{
  "head_dim": 32,
  "attn_scale": 0.177,
  "parallel_block": false,
  "init": "uniform",
  "batch_tokens": [16384, 32768, 49152]
}
Each number is 128 + 24 x the weight over its row's rms, rounded and kept within 0 to 255. Layers, rows and columns count from 0. Numbers have three digits each. The size before them is the row's rms in percent of the matrix's.

# gate: layer 3 MLP gate, 512x192, rms 0.294, rows 154-199, columns 0-95
# up: layer 3 MLP up, 512x192, rms 0.304, rows 154-199, columns 0-95
# down: layer 3 MLP down (transposed), 512x192, rms 0.285, rows 154-199, columns 0-95
gate154 102:127092100116101111109139130127124081098134104138160144151112087120139118089092122090069138110071089111120158100116142098104146131097095112155119134101170070109121139115163132152125131102148065168162127078128125156140093098145170182127117108145142131134104104145083141130125150134068165112
up154 106:150105135093120113138116082158153089131149115156128114168169135163175124072147122143100148157135135116106144112100134131109159160130087102143099136080154104107157156101147112158150115096119084137103130068108175147118115108132118138080107137137112118121088107137097125117138180117058145112
down154 109:167131153136106123126177152114145106094109116146128131096109147152165082065132149163104135151155098134111168128123110132126175144095131117146129145171117117108138131129087081132103123093109139118114132112154141181139111108146096122100125128146132127144110145120138128103149142115157158132
gate155 101:119123163096144117105137161100086135150146148089104110112109130164145135147113118162133119164173160132134108127097159110112126093148153125149107143133159127152149085111088181162095128110148118142091090127100136099098140159133123119126136098102115145117088085135105126126157172085124148100
up155 104:149164127167139130108111077099123094133120102123131111128100092170160145153128138081076114083101101144123125105122092133120166164102122173102159155124135107167150106119136101104092158107115135127093075133115160128139102144161144191146108115122138109100116136120091125102121108123123139143
down155 103:090107134152108149141099113171136129083152161112115116093096137151181150118078122095164123109175114118117105137155141131134096166124132151127143146124101094125088162162149129138123141132138135155118079127120076113093157132102151110148078143131152154135120086140141141114134138157130135131
gate156 100:169129163179128145068140135112131176121169117159152122128074098116115133121143122146113126117167112142165171134102128166154094151115124167100101106107157158169143141095111139098070144111125086146139116116108165131161131133160095120103162141116161142142130133158102129132160120153117091143
up156 105:128143119135131135151140103145146154173125090110124103135100159154157127136132128159117114141149119109133171125077112135139124117156104146072088132104181155171142141122162134133153136142123132113157109108171141178103122129145125111065116098094119112112153133135143130082155127118130145118
down156 108:134171161141078118143151124095119147159140133108086106156116107110140123137090134117127126115108103132149179119076156184170142129130187159123113160106148107146112124093128137127092174085121133129149095120124116146061113117122083106113150125122097145184125156139129080095174127146112164126
gate157 101:081180129149104135145128088158104109091167093153126141127136177144115139142170138166148140145112124111131154154123115117111165116103126132111109144141059163133105139100129158118135133136096109108153197130109121133110129120130128123095129142140182177111163156139138162151145098136102140134
up157 099:152135134130147094130191071144162114128145105105168135108124174123131137126143113103095130170105150132132158138084159146106125116136125151090143138141160096123124122074174143141145162142126084117165088123103110161113130177113159151104127128107102123162124126133133135071150109121143123105
down157 107:102126103108131133168132126121164134110135147103118103164149135122162185121136125115135129129131095089133159166099152123170141116114160109133153158132148140091109150121137106114097157099128136119124132136146134111156100095155142127075154142126112140149092172110145119103161118154108148130
gate158 099:129120117093112149147137150082110147133139121158122126133137103095146116158094143114117136135071148108088171130110141103130167123095129135141078152099141121135111126115123084133072099156149150105067115129109142147161121152148150094153104127121144140107124109135122134137132116104110124126
up158 104:147110126094139103141112098130111109121139158151111146150137148128143129125145104147150115141135135133112139144167188086138085148177124121144097183134105156086117142123141127087116111082135171160086135121161094169123133094142124151128103139110091109110117137150133135105114104119142143083
down158 096:143138167067060171108099147148133160141121138124112116158151122123132113162125108106094175172111101134085138156108100151112142116139123122163117126172123096132132122120098094135138139153152133162110129109105125146124120101133119131140179111143131094104141122116153130102156107172151077156
gate159 095:143131173147119103149130186084139135095168136139131120103139078152142093094130122097066130132138113133116157168149132105114113142145142117150139158102144158157091143152159184097140099136122117119101126093128065126196108123102097139126175169112131158111154157088164127144146131157164100082
up159 106:127123143146142141141050112155141155099083129097138125153125141132106117106103184139082176159113146144142153167155106143120149133119137152126127157150151122119119145128152131141104132115148135107159098102104123104156083134112173171125139126105142162129107109167146087116126099092132146140
down159 106:126131118138093149157099095182102180168113123098132121163108143117117116115138084138145127121171127127104164114163149119107106137185138131133094081127074133082155140131138082140120092101140171157155119158150093147128139129151144167113142095120135144154125142155145119149139164140119128103
gate160 106:116117119130120164127107150153141118128105119149083102157163154106136108089102176140110127104169135117143082122116096133105115070135155110131108150120095115116125169142120171135166171168128130113163137088105162118119095143147110094141129161104083146094140164105143114107126145134113132097
up160 106:113123134146125128154117140123096170170122114111137139099124110136111127150108156130121152119130164118128106123143179137106116116113141143129166064109147132123108126157090186121144158089104125151117099145115124167117126142138135151121111088141140109157129129129135146106152139149124146117
down160 091:172128134120099112085141136155160135136115150139115127144161142116150114129128117158105156118123122147152074135098095097106128163140138125064148134164113105128135155141147123147134151142179087145154121090130122121131141097161112114124108156105146162144180149119125130134179128162153152115
gate161 097:136111095144119139134129124120165119103144158117171122122118127103107154153147159116126143120125120106127170141110126163129108139108124134103093157138118076124125073103139158163116176107128119110184158126083127165093114053130128162126117120124120148089131125092108096104139126126133110119
up161 095:126081098138175125129085170122142145095141108145132106144107138134123131146143166097160164108119100140112130109090104131125127161109107175111138126135121143169103130104103158140154146119127109105118183191142134156130131064136166107121117103097147117147105157118144111123153124136181106181
down161 091:150105105167116068111117162149130095108141146152157126120116147160127142107160143147078101145112124109152141110183125157150112118066118080133136144122170142110134107145126143114134167087086157140099135126147128123109094138118137152105116099126046178144123128073119093132122163104128143153
gate162 100:128140119108079142127087125155123126111108130137132113107163119059087135120129120135085160131119128101147159118112153095098147131172136139163098117164109144166135148174137128119138146169126140095106155099124144139170110132140117109095164149122096167161113143124121100133133148133118099149
up162 107:183114119057118106131098120129092104146114130108119171081162127120091135152100095150096108152151094088132160157131101100148143126154115141109127192135120132166120118111084138094129147139100120109147136125124147132159125138120097101112124128158140134120104168107116156113137123152131122147
down162 094:162154122137161115114119083146113138137117116143097131105114129135123113101098140120149150129156131086115073166117134135114124161118114195119158164117141118123148146155140089102139146097156172180126131133119126135109160138116118116152108099125124113146087194143086125129149135151093109152
gate163 097:126118121146116098128140144109072098157133150125174174115136134155153128095116108150153137135171148141162096121119122125135111129163108139147109164164134171140125117159121161118118101126116097138143152138106193098121117115124134100161148135130144182122105160109149144119146135161119119103
up163 096:140141186149145095143137124134084130138160123075191156109111136128121127104129120141139151166131136171150120151166133103115132105137174133142113168159148145130111078129083125175088114140108119163133125132122124102120111150074121068128140108146162157138132127142103125144164173165121139107
down163 097:165129127108138108119091117147104087130164088191098133142101110131200137117181165117145131118113143084142117095135136127146144149127151148122124141136135165120149152142180144128126185130120123085114141120173107110094110164117131137186146122139098150143122120135107126129133158153125177179
gate164 103:099114091114119156137112139077104109115132137156123128154133120104108084154089154123169142088197141085130120132141151158110110136126130123136125156129112137142111159163109148126173101149130083134138144140131128141102125152157124107104143193153146114132114103137093133107114090095140123108
up164 097:147125121120079114148148122112141104136126128143125141110148094113137124127116167153141124098180107094109135096111161143141111135119121131112151130135163113138150150112090077176176101131092120144117154154131135175133132155100107145116098134128109118105095107146164109133162093131115129104
down164 110:158082151125123161107131134125163134100163157141147182124116133135156131123092174154135114151153118146142158165130122136151123130158134158169164121096138111153109147134113115155157152156107129072113087100122167129130142110132146160128168127146131154101142132120140130095150139142126104132
gate165 102:125120138115129108122129158139109148114166154101098095130154174111144158136127069138130116116164141126174089108140124128133130143128176099135135102148133096138123157133129131137136113104135141104066108132083102113109113168139099080090107133101148142139112097115127138151105157137185155085
up165 102:118141142138122095138136133133101143073120115111093086131117145138132162153107121128086147144128133143120089108138151123148158129083155145120125131134136109154110105134107102160118088148144095124145124155107131129127146158114153098110112169077157164128092137103126140155102162109130184113
down165 104:117109104158134164191148125153108115183136079116075131137146106067127116120083132107148129111139131094150132113132097137137151127152117152137106144147141116128132130132129135133112140139124120108120204121169103110141127107176068101101089097103142153135101152111156142093138167145136156149
gate166 102:130100104117090096136143157120129154160129121131107117109151118151115115158141103127153074155113164135099144107122145128119104106142165127126122128145152129105073145086123138105150131146166095113099092159141123095134065173142167146127156140099156114116111144147170121155124139114124157084
up166 103:148106137161124162115064115104134151099142139105145144181144140106164127134129129120104165142093080146125099117110106145125120134111079178124115169125156096125144150147154105125120144161123144099108157087130128146097128113115123135139100157154149148128184126115098158136165122159099139117
down166 104:108140129136143130140103108109170106130158134154144169188071119126160141098143138100103107144142159161105133167123137109123153183117118136099112090147143120115137144101134110173167152099080158115088100129138107133137137141134113126152121105127138127149118136098098149126160101140142132140
gate167 094:122161129122104106143161097125124108158111104113187124134128124132128113163149127143116113135091141104137159104131165125118149111103105106155089177119105105135135150098143169137133156105133124194123141190110135094126174125102183109129070156116124141121132139110132131121142148149098094115
up167 098:147131120128124122152170164127129122117162099129142106102119132120104107148152080135172140113083118127129153137109076108170124099103177107090137117114132107099108126099146125158126140097172128120090127141148133144082146082134108113099115132126112160114106148121142129092136141138088142125
down167 103:089126073117118093171131106119122113125160149110134127122142138147119123131121160141138129119093152113138089107086140146122131089107094117085109114140103109156102194111118119136130143120118117164109137123130147143147152114124113052123088156118092129137126118119152125134167157164122134137
gate168 107:136159170142120107128110128113096157114135079116114115134113085121163123100107114169095080136139106124164118155144105164115129128125164154101103091110155175110143121151106092106122138122131130145135137090115145136163178128157075122116116123090165122177152123138167147116092133133162129146
up168 106:138134128141107184106091127160172134097165181106136104121121151134115150079121152151100092129163142121160134130156120126166113105150083107160110166108131115078117122094113135163136119124118104156158139156124135100105147139167129148135132110078097113140145106187099081096117111109124127104
down168 112:140128166118173139155089111143150111106113127152141127145125096163148126097112138109154117131154181148185123141112146091153151126148143176160119112092122064133114128095076145102122118126135139108157099155128168111141134184116136138121130138136181098141094132180135134078127105113131123150
gate169 099:102151093142129178109137133168109116121096137154134099102081117117121101136148105134127147090072133151147138147156096083103153140112104151114142146137141137171118130121121109115109107121115107129142132122145123141113109141180131161149133129151148111108166090158135147153111120150066085124
up169 096:169150103145164078110131136152129117160140110167150156130093072121132107164105074134106135116137109145099127067131145114114160109134133131102129105181116131157099144139161119132125112151108123141131144099134121106141141117134140188154095167130127132107107135147109134122080123128059138097
down169 092:180126121138167129121151110151145105117162140179095128092190138101139091096149138130123159118128125082127127121099108147089111147098109113141115092121150125136097127126145187145129134133106123153127144100157118121100140070165135158100109120118160111117123120133111151126123101131098131146
gate170 106:106096100131166110119130137115148128109110148124123134109121127140145119148099183149120129131148070153167138127131120113170096116134100145121130129096111127135050154107121135094127159118080125135145115178105133108154129178160154115139079112104147130122107118142140134120110091143132071153
up170 094:125105138152166145133056101109131124108150159152123136132129112129158067099143121166129140131144109141122107155125128144153076122129158107158167138134147117163174097139135147114134144141089107148106123111160112129133125121129132133162091116141143153138144121108142113140157095135118122150
down170 094:107171146129130120149096163110127129131145141113132117131106074097142097161169153103179131131154109126122136124108155096127126103048166120129100121137125137138126120126156116134124147111118120165134105132106120136145120166175121151159099175135113140126104139113122100116144131147161103140
gate171 103:112135176127128148087110114149123145123131116156082145082105114123084112168135159134108122142146125106092154130078121138163126100123154130138135147165091117155116128114102133137135155123113135120124139109086098095157138087128136144098131128163162112083123078155109115107127135123114151139
up171 104:133151132146127128081132069120136144159164099159132180104115109141128159134159123114146181151090140131100109088142114086147135099085119146139117107143133141117128117150098175150166129141144126160121162133083116139136121125113157114110129067145138131110150149131123159139110093103100104164
down171 103:125120063118102129159100154139118125097150077097143091127166116152125116084140147146116138121103153132139180104134099138152148104113127141139140125131114134060164074120109136155137122091155144126134125161121186125134174110122155094088127128147142149116104088143078131157108128083126140152
gate172 111:119115111135127117121131116098133100116115082157138132157150112163106162133127110119174141120113130193143125146171142139104110165092115137114154113139085117151148173120163114129152096095142102122131129145136175158150176149140157147143106116130103098122128135151156100156138128124117112129
up172 103:104138128084151103106097179102147165129124077146092132116136116094119112141097063143130167155133146096141119138139130136120117116125103142131161165122106098171156148124093101136125138162072149080109146117106122156122167085129091121140137126163116091145143141114059129132171141141154130171
down172 107:143137133137087171129145094165117097139098139130109140169119142155090166092108144148117136136135122150116090128157125130135099120133096151116148115118174128141137139116130134181128132128129145103164129176134116104150145122106113122140141099106125146133170138094127138124128183093144124105
gate173 097:159135139138118117111130105113107145085157111102133146086114088138120147156131162111123134134177115147119108118139155096086154147103142118158096152123175093126146133150122098135108147160120122123180206135166134142093135103103111117119115141132146132140132148120167131150120096109135117109
up173 095:115106114096099101141082099142095146091131112154105112089143099079142151092134091095145108109150113113103140094165141132173135119126151103097110155157141137136146146104132096155178110126097181137103123135109128141114151085110144103154197142142147146177167182145121181164132128180115177113
down173 112:140170107158092090162108126155096168094108163084127134155149067119136118129156120125149135150114110104151098156157133105137120118143156137065142112124159118150121116127097141132120134151139165144095126170112110152094149139149107168139121123128124116161122162087125121141147113144132182077
gate174 114:124091115118141111087153126153171145150120137125127080122171143154159132151110080105102126122129127114129105136155171108130099144104134100151146090135099110117137083105134155120153112133109207067142130106104118130077135100158162171151137113125095105122178104112116124157126106115130161148
up174 102:155107166118135148141140085105116095089091133119101179123085117094091135094123138145115141141122154120133140161128108149135140131116090144162096148162165112079090121165116133154101137142130082158093111127128129141163088095105099105109147139145138119112129148134121084140131155154093088105
down174 099:106114130166122118171090140135098112135160125101090084118163132117157125119142108103155104090100153122142149128138111127123121142149135128102098144135101144147106124176080133100135093109096095163180166096117149162146091156107114153157109140145104074139089138164132094126144075133130152143
gate175 091:117128166112097102163105112099142135092150115159146156126142144092121149089107099132133123118139147113126095130088100113100104148142181123134089140115098094100106118138110158108171139114097148112145131137143114134127107074134171130123138153138144142093092167164101125116146129167111127185
up175 095:142132101152140076129090142064173164107112105145160146153106138124131136167099143139153135136097134132108095099156096134108160097117135175066158118099144136093135148149158126074121162141131140102119067144079117145155142161073119105149135134115080130147150130160107137118119132121151125113
down175 095:094149110127108133074113180153087145147158098136127120135174128100128086111077144140124156138169135106158163097122142097128151165140100163077118149096089143116094131164116133111101122121113120128150157121136098150135170156099133096101108102131119156132143137139135136092149115098151099127
gate176 097:157121133093159163125134110124108111092162156156111080097128102156125159137154126146120136185131110139110124090149114115102149132165148138140088119141115129104081123090132135165133099124102148129186133097111172108170138109130127160142117155166199147144155155149127104101079137129091097122
up176 098:128117109154110158160137114109129149117154141139099129153136123103149089097139124100146114108102101092150155139079111136156111116104150102100156158103139132159181120147084146157143106162146163141085127171125061168128122174132103130157124143134102140118127114165108182111153145142158132112
down176 100:186128147138083132079136141126142126147088138188097120131110137118135174130122092131135133121129124125156141144133164124121132126125177157132127142140064116109131121109108106093068118191074132126144094145110112116154137089124114112157127079108081125091109093122176120144087150116103108130
gate177 099:121145130145157133177148109108100178151112115130096141140109107132122157128118138210087140142125106112115155114095124088063119172131133122127079165149156146140094074112181119076132153135119080116134083102123136117139158151133164159145113127159154084120138116123102084155155126093148150107
up177 099:119136138121142134110092125102107108175152165121120138099075112155134157121131107148154168126141150148155139100113079091117178148084154126119113130137166117121114145111137144134107091168099111158154117114087096129134128130133130138103146142144140089104095141140090137127093140116185142176
down177 096:109090136093093143157110119121112128105143110174202118146145180129157131133123143091138137114131110108125116115056176149110147119137145110146129092144113128140114130177151157116151121161120145078135125156148136166161184145096150136132150094160131081139154117171142123135110146137128165114
gate178 096:100128108126151105103146126112154163127156160115166126100164145110106099158074143153142132153121082127152177100110108130140114136073099202136111167119118128124109114153106153111129112141151173166117166086154127148144126126162121144045082118141185122114096116127163135095137119136114126115
up178 106:115091135154133117136151134128155111123118117124088154111144157109144180107150093113119133098098135137110112136158088150123134155155179134115146095091160152119139107135097103138104138167087144151103113149121127118093129166118133122174112135090099149129104120112084104110123172106166162124
down178 101:113164140102085127145101132139086154130173075152120147174114150188144199129141120137165108142134127124141137119121154164109162124101108120127154063192129140123129137168122153150127138117135151182087166106130106126113152148149099119131121105115116133177135138135126172123112143113122146117
gate179 101:109148128144116134105151096113120083105142117167062136166131109168128152131092106125143147124098097118098134096100122152080148112123144092123122131151116129136160110122139123117109110129118139129144128110127151150134086153117167161142088099124147136117142136151168126156107128073145133140
up179 092:170120171150149109144131100120149159092120086144071132139123127148145102168129188140159107085119140154152139145131110077125108146106156134125136113123087145155085119107097131079114095162144139100120147142129174149113125153146140145139122114116092126126125153117143171143104110093122115134
down179 097:078108141143162110149114142168134116155106102111179123148105123129165203119095126123124105132098092141143159136099136142143142132135118113144116132129111144131178139125099120137164153152125166129178150138169156119115148147100132121151103181146109163143142130088146120153169125147149105109
gate180 102:127121083152129137137140142108121130134135124149151160077143141131157116117135110142149086153112142104126167119079118116158119143134079071103145154129152086123121138160099115143100126134118123164170148124127149163150142148134085146134098087136154097117154180122090159128140113124098121131
up180 102:132125109124106127143135103148160130125172110101122120120127099133114121103109153139156161123125131122126050160135107127096141127125073135141111153111116132149118158109099132102119138178106148118170095160155137106150109156144171090116105119106151109121121152150177114114148134145160162144
down180 105:069095166140119152135136098108127117127091135105140110133157095110119132150111160136120114134106083123171074112137136148102127137118123114139159102155129106128120129104112131156153138127123105163175096122123075111132118115157156134116121090125175118117089097151144127132134090104112152136
gate181 097:094116152074140113145104112130100141112109117137200130133106118113164117140086140138124105136157132141128167156139134090111126114117135154122148161145162165136106137133095119167175094187148084097132130119154108128113173112142136126075133105159106136117123119115150114158139129100133142118
up181 101:144122142090102151104131121123137100166143119173186147117171134166133124160170127109111119151124098151130128116095132133099097099150154149158129125091160169107127123139129113119109128120150119110111175121117123150124150136137106103150151101111118125132074118101116151117198134099136132157
down181 104:148152127127128148117140088113126134139114120165154117126093170111193085152118123151133153093142127117135135120152084131144135135130148117095133128128135132159109137137099114163073092139150099134085129158133082179086114161139109146127135098143132117150135110126108136114103118120142105140
gate182 102:141182158134124165172116074120122118101130128139156128114130148146150109117154119110134116180140135136146113103148143095121167115131140094129089146079107113138132140149121158160112103151126125133104119107136116157111112145101092158101103162125136112175152129096146142122101078115145125133
up182 098:118137133137152133175106133133141126099161113129137119121145144155188132115173112124137109130164147159127127082171116102134090119085103121131090122148132142138119126113139194111132171138151124145115113125099125169136127164149120101151123110149118146135151133171158142108128109154144122113
down182 105:090130140168181175116132158096133101089099125194141141123142106150146107163150120162115166136119133133159134167118130149135152102164152102151112086153131165126068132110125160150129133167152115106109123158184151173133135161077155105139126112179094109140088148136123169158090115191149151149
gate183 098:145053101158153124141153159133163123128143141137117105110116100126111150134122111150113092105151102123144109126149119169136125147141110148136091109115136104132105147162103125100136144152149125140145131135136112181154159140104115134070121108134133094122121112153132150144151094105197115101
up183 098:163112109122115123129126160112149108148152173140081122118141105122091104104119155166123115093165107143112121090115110136088122105148095182143068152169109135133097112188101134130168138153150145166112137135089135178144145135138141088110117109147139098110125116111120124125130169123139129135
down183 103:138134120155139157083130165137128141142137095117141140107089124170115139101139134158150111155119125104136152116124138123103147112114185128106122126156150106155101105179144130091157153130180139135154130158128108147127104163088155137148161168164138113169123152147111069144123119150110188153
gate184 118:137096138131093140193114136142178162111152168138129160101105138089146094159150107152153117132169107144094115114088116141074144145118091120124143107113121094183127089107128132105114125137111159152143156154142141179139110127185142142155138122149149151129153138127119136111122126143114154155
up184 112:117163111137136129143140148137134138156115112141144098160154101140106068106106097132115122114129145148147122137149137114071100178115151155147102111130072106141111136141115136130189080119154121127125122154147148104149111136110115166152145158149128137098175124085114141174133114143103133124
down184 106:117123118110136108146163151154110096139108110118102167163104114095109132144134105113159149142130096125118154114189143114109121147114109139132167114094140130138129094110131140136140111126167104138094129161125137127110168157168201163117127108135138092134093107149144156119148159134111096110
gate185 100:130108144122058163163111122118109160173135098118130112125124115082117110143142151145109093107139103109123116118138135144133110137144088102152093149151079156143104149172150119135136152130134092146128105131186123113160141153083115120118114077100079123150129134121095125144161148134130082118
up185 095:132125130096117092155119154144118151186133157084090129111125106091147107158129116129130081111107166119134116146117168120084114152142110135096072106134087125137074058128123105143152135112097161159122143133090178146149096104140155123136113116120153142156117125146126132123154168114136139126
down185 094:113134143125200124145138101123139076155116136144165084141098127162154101078113121158166152144109128129137112103116139094115145152142160126094123147100146110160130116117111090121114099073134165168144129153105155138092118162181103134082146121136144108150193145103108090125113147103142144145
gate186 097:100107146133108162128144099124134092158120139140131116131150140136146151114093086107140095168161123110152168127131145130163104143113147122187107150108141149116077122132122176114127086122136124136141074098132118090088090134152135099093127106112142092117136128126127183121135092159111138143
up186 087:154106130129150139170106150153132137178127145144140071083057097116132157091086122140108145135133108086117123117136115129125092061116129115137138136083145123117109125119149108157128134128068154162125100128149101171130156128107095173158080144178098148148137132093140148126136119131143113123
down186 100:101096086137089116111113146132096143071151128132120082102109146107114137140130150158081123126148154103154108084140130094101132141121156142188144136101148161107123125178092126134138143145139088146163150145101144105169149130170160083135130115127115128104147138117120147147115121092112102123
gate187 091:101150158110135155124120126137087089120137120152119114102130101090165169125168103115127163125131100149111161127112090165087140112132136151115119134137128129179102162147086165109092140146125090161139101113148113114115151125137071107116106117124100143132130122154121154131137125113125112139
up187 102:131131102099156137115078116112144166118128121148142119142113168146142105130105173115162139148153108105149128148130114153103126134134147115124086098119151114146112095123161125125127151133145135120147146126163138117135148124179175119114126102152115081151115099125167169161163175076118077106
down187 106:131138113135124106116142128092115192090135130112116148152128108163102082167124097134122169109098152097148095105152127102172118160100142146147142106099149131141144141098136112124150128119116136130140097117123161181097103111140151121107125126158117131117082125114145119140111127153103119182
gate188 097:131086102118118107108102155108132121128135124136160114110148089142177168105131129102160111141141069144149125097134109120126115101145165149117129114132132134145131100140122155130102134100147143135139135117111190128114095086128115113142122132114138088086108120137133125136100141136157093149
up188 105:101156140084129149134147143100146169129118130121122150117139124104108112122105119169104104137150120123099129152141105136164095109144118118156139095107130164095112133147104091119147114123112114160155157131155122131153140135116134122139135093149126166148115154129169149116138147146147121120
down188 098:153124175113059117106128140141138125129093134145116129093141113119123153160092145138112104151133160146115144166135143135110132149156112093146148185135143141116126150154121128139147154130105114113131148118113122071193123103116105126119096182146153177175135152140126114118195124091146140130
gate189 089:105102152116117122094121138138135181105144105110094104129106161117133119116113097114132114114124120112159161152117136157123156147168125149137130150159122128147136120122121139099140095125127147105122108120133140103143100124117111099127115110133116107126123155122123130123098157134120114142
up189 101:179131100150122103158126094116161126176124124168127109110116120161135111123143113114128112153090126122150137098146096118135133114124166112135151152155117152105107127145112099162135138131107128106134145125110119115152110191155162101134100155131103110147137109101109129156139113142113120138
down189 094:113132124148134151173081134139119145128162096143124101151125128143137107109155116154128106116099121126171113117127111151119127138122123151069164166138164133118154174108156113143105133125132134171126102141091195115149164124109116095108098159084155141143160137161154136098088127099093095138
gate190 099:084138132110121129128104150153172130146106096156130127143132117165115133129160152120122157170138113132143091123114115127105104095123151133116102108128142140118122110088124151094154092153141132145156098112136134134102088151145148111091142090134139116128143121142121143097084119126145167148
up190 104:142141106153106152084138105122159099143109092159135142147163111151164139128113140132137129128144088148098106061119154143130119144140158135171114126099153111131138126122136159186129148142114142156113104092142128094134120139127099136124115100142100129167100144131098082176138147114151102127
down190 107:131140107067134131112098149094081152158103150153120177145121151162141133125167112115165095105131166105120191122125158099120090130131159091125095122097135157146075112121155140147131146151112098132123136185132129133106139111115140140108110125144101158170145127124120148141121147121136166113
gate191 101:136117111124129158106136141147111130122096090122077097109132142106133123126136119133085111066183103130124119119084109074055142099136123134144131160134119125140101187059148116135138122114143136140132136109109105106128135115107115165124085134150100082141146138141144130110150099126103116145
up191 095:153145109137145114141109109200119131190140117127126135135145131163149161128083141103147159092121118089101111107092133116112147083147142138133129163106095125094126142108100149164136152160126134148088161100077190102108138109148117125150145122113139106098091144124137162096148116142117126128
down191 093:096119088112140129119126121133163121110167087084096122078087138131095086119110156150126133129205111158118141115104132111121152119120150128110149078102150156129123155133148136140088168134130078150076098133126110157103123176108095108147108133101105153148102082117132115080128162150105153163
gate192 114:107117104122162115112088170126132152114145130134105094108111085127109143118145107114136131137095099131151157122164126073108127098114070119093113137129077133132106164062112145111171135110122143137127154142136130135107104149156163120094096136131141138082126114136159141129148124095162103106
up192 092:144117164146117146151153145163146136130134125106179179135160132105116129158128120126118152119139158150110099122095122154127131143150162108148138118137139134147086145173098138136167145112144154140153090113132126181118123137147121164166166100103103128113156140172100140148123119142100116128
down192 111:084126153130101132180156063131114125099133127132142138134158124144160138110093105098103122141145128124155149121106163156167101117163077163138196129158141089118136117136113162127126100149103161119123121104132117137130171082144104165101097125118159096140148124164145109121140103107147168116
gate193 110:111133133116148132108117111087112099098137159145112114076144140090083124166173120135105158169137085118145173131086132150092159131127154121108149092155111132120126109091132162105119134148149138142128086125132081131134122093134122115146120119091110110138105108126138145124132112138112114096
up193 103:152125156148130118118102111139105137087092132143143120169101130131101101141147112134137084193121115084107154138086111131137143102127149118093130110163131141099086122086186148178112145143139172129143129100156096103154147104122105154135151146136131110115102157143132127115141122173080099097
down193 106:142149109076146162125137132101129140105118129104103116126087097115109150178136126104174145123133099140141169081073134133109118120076100119145132101094155090094136124100154145119139133123131089120133130095118134104134098096120163102105137108107123115124069131090138130168118116162132127117
gate194 091:115130120151137124144145099147115130176150072136128121148167116139088125153133125095135144134149193103119133163131112078128077149132096143138137132148128159105098139152120165082125109124093123152148158106099174120108147116138121126123139132162115118162145142141178149109120134119116133113
up194 097:139150148128109127114103110124160149096127132137161162147092094099158124129169148108108125131150169087119158140110122142101166134183120127158091140095121121143135123141119176160127090142142078166111138131118159093158146135134151122152135100130093136150140167137097100141136078123099142195
down194 092:185139123109100063119175086124152110148151108121170152155147143115113136111096077134128117137087141108112110124122108131123157168088139143098124110127176118161139140152138125122165150181091147110153160137140142184128138103125090124151132119139084075099121072118121106133135130099152130134
gate195 087:162121114089129197099142132147118092162121125162122116116190139127135120127145155115071140144125167110079142171099101163123069101122140146160123103138173128163135129182134157105110121129117093144122090147108124142109157141110134135160134086137116136099113109139132110154141095142128122106
up195 088:128093122140135173148139150185129113122133130161138133103067104156113122089105123107157149176144127128140148181085100142087128128125133100118146098125154121107113144109100106110136078133149110129120108110126084115135116119100092167140133094133138138087114169144091138147125115167130113144
down195 090:103122124069079115131104110145168100185142159097122133128135145103146114134111119145122127158144130140108136110147145128181117141093130191104155096100181138137138152107144095147096145140114125126124108178142140111135125180164161084174111143120134152127135147149103125120127142108131119088
gate196 101:107142194117105131139138155094149133161124119112155139156132124102140164114132140073119132104110173100098108146143138144101128127129089126132092111127163137141145129142168121112106099117122160140158126156110129128122097166134143110068155127176113100144156133119149133134160125135061127131
up196 104:121147144105153128117160137083144144112133138122156100115129153128151133161120180083084126130107141141114140105117129112120140107122110120132119105109159180141116148109155124121109103093140125108140147148133104128112130115135116102117135117121118156173105108172102157129133110193139191152
down196 094:135124141138132101135101142135104128118138104125127152176152075112116136123147110110126153127151099155077114146140087149115114142137159134104157098100110096137108127142122131166171130099130113116130137109100079130121102166137106167125154156122131096062139111148107128118108096114132111089
gate197 115:090135158169121155156100136121092132102114125126131115135137112133130163111107118148155109126125113094149147086104128130138122100147114123118136130119119150143100092132111152128140134167139111135162073117133092129084130181128071134123122135122098099125130171113165124102151102157141127124
up197 108:162141087146108112113085151125122124096154113120135121105158121159151141141069082130149079076135141116101101121132124154139177121100143160140135147150165079156127124092138087127132141128137152107131144142133096145153117127176124071158107189139123162081113097114179156128125142174077124115
down197 110:132112152154163171106169110104115141097179148134146153140117143121178092107167132148151122117112155077161137148129162110144094090120138168101113124125145130100154113147090115131134102144149151125113163144168148124102134116138118123114154129147131130166126149127092080150107155127164134154
gate198 094:090143154166118103144116147127119117165126122162170137132135088120119135097133103132120102141123158145125105112142126170130122140077131131179110136103154156099095133133148149131123159128168141139128150115110199100165119142164150136100149172156130112132119122115149129126163099120129109141
up198 097:124162125111090082099143123144143132150150165155092142117153082140142136114142110130106153166146162072103147074161115155146087153139139119184125143129128171120113116145097150142098097155143156137104160098142195140118119118091113123114122175138146131162154177144117151147143095171137120128
down198 096:139136147149117136178133151138154136136099101124112156197139126113127136118064126102135122074112132087148088118121147128109124089133101154114119150122155124121122114159146133164156139111141117096148121147126121110145150156116103122170138136126121116126121165148090119119147105144083155098
gate199 098:149118115111120128136133157124109132111103106111089119136137122156094126112074147084111108138139132115118149188103126109100147102152127115089103095158082132114104114124150146128135143140152119113141117142156107169100110122144110132103144139099143128130071136114129145140110080103110078153
up199 097:120096152107094165107119154092092124139150116155114143162126107144145145114094119090122115139091136155169140153126126147115102135124118132112122155140147163125119088122198129083100134117139135153114147134121093154128141127136159132099174152122146097107123132078071149119162086116083076154
down199 091:173151103121109119119140131118098123158150152152099114146137125134155174127092200142117139129126118150146138100166135141086117152145090116115126134137116095099101126157114131191116134121148131155119115117168094135104145155151110105176148112098136109137138138116108136138115127115149112090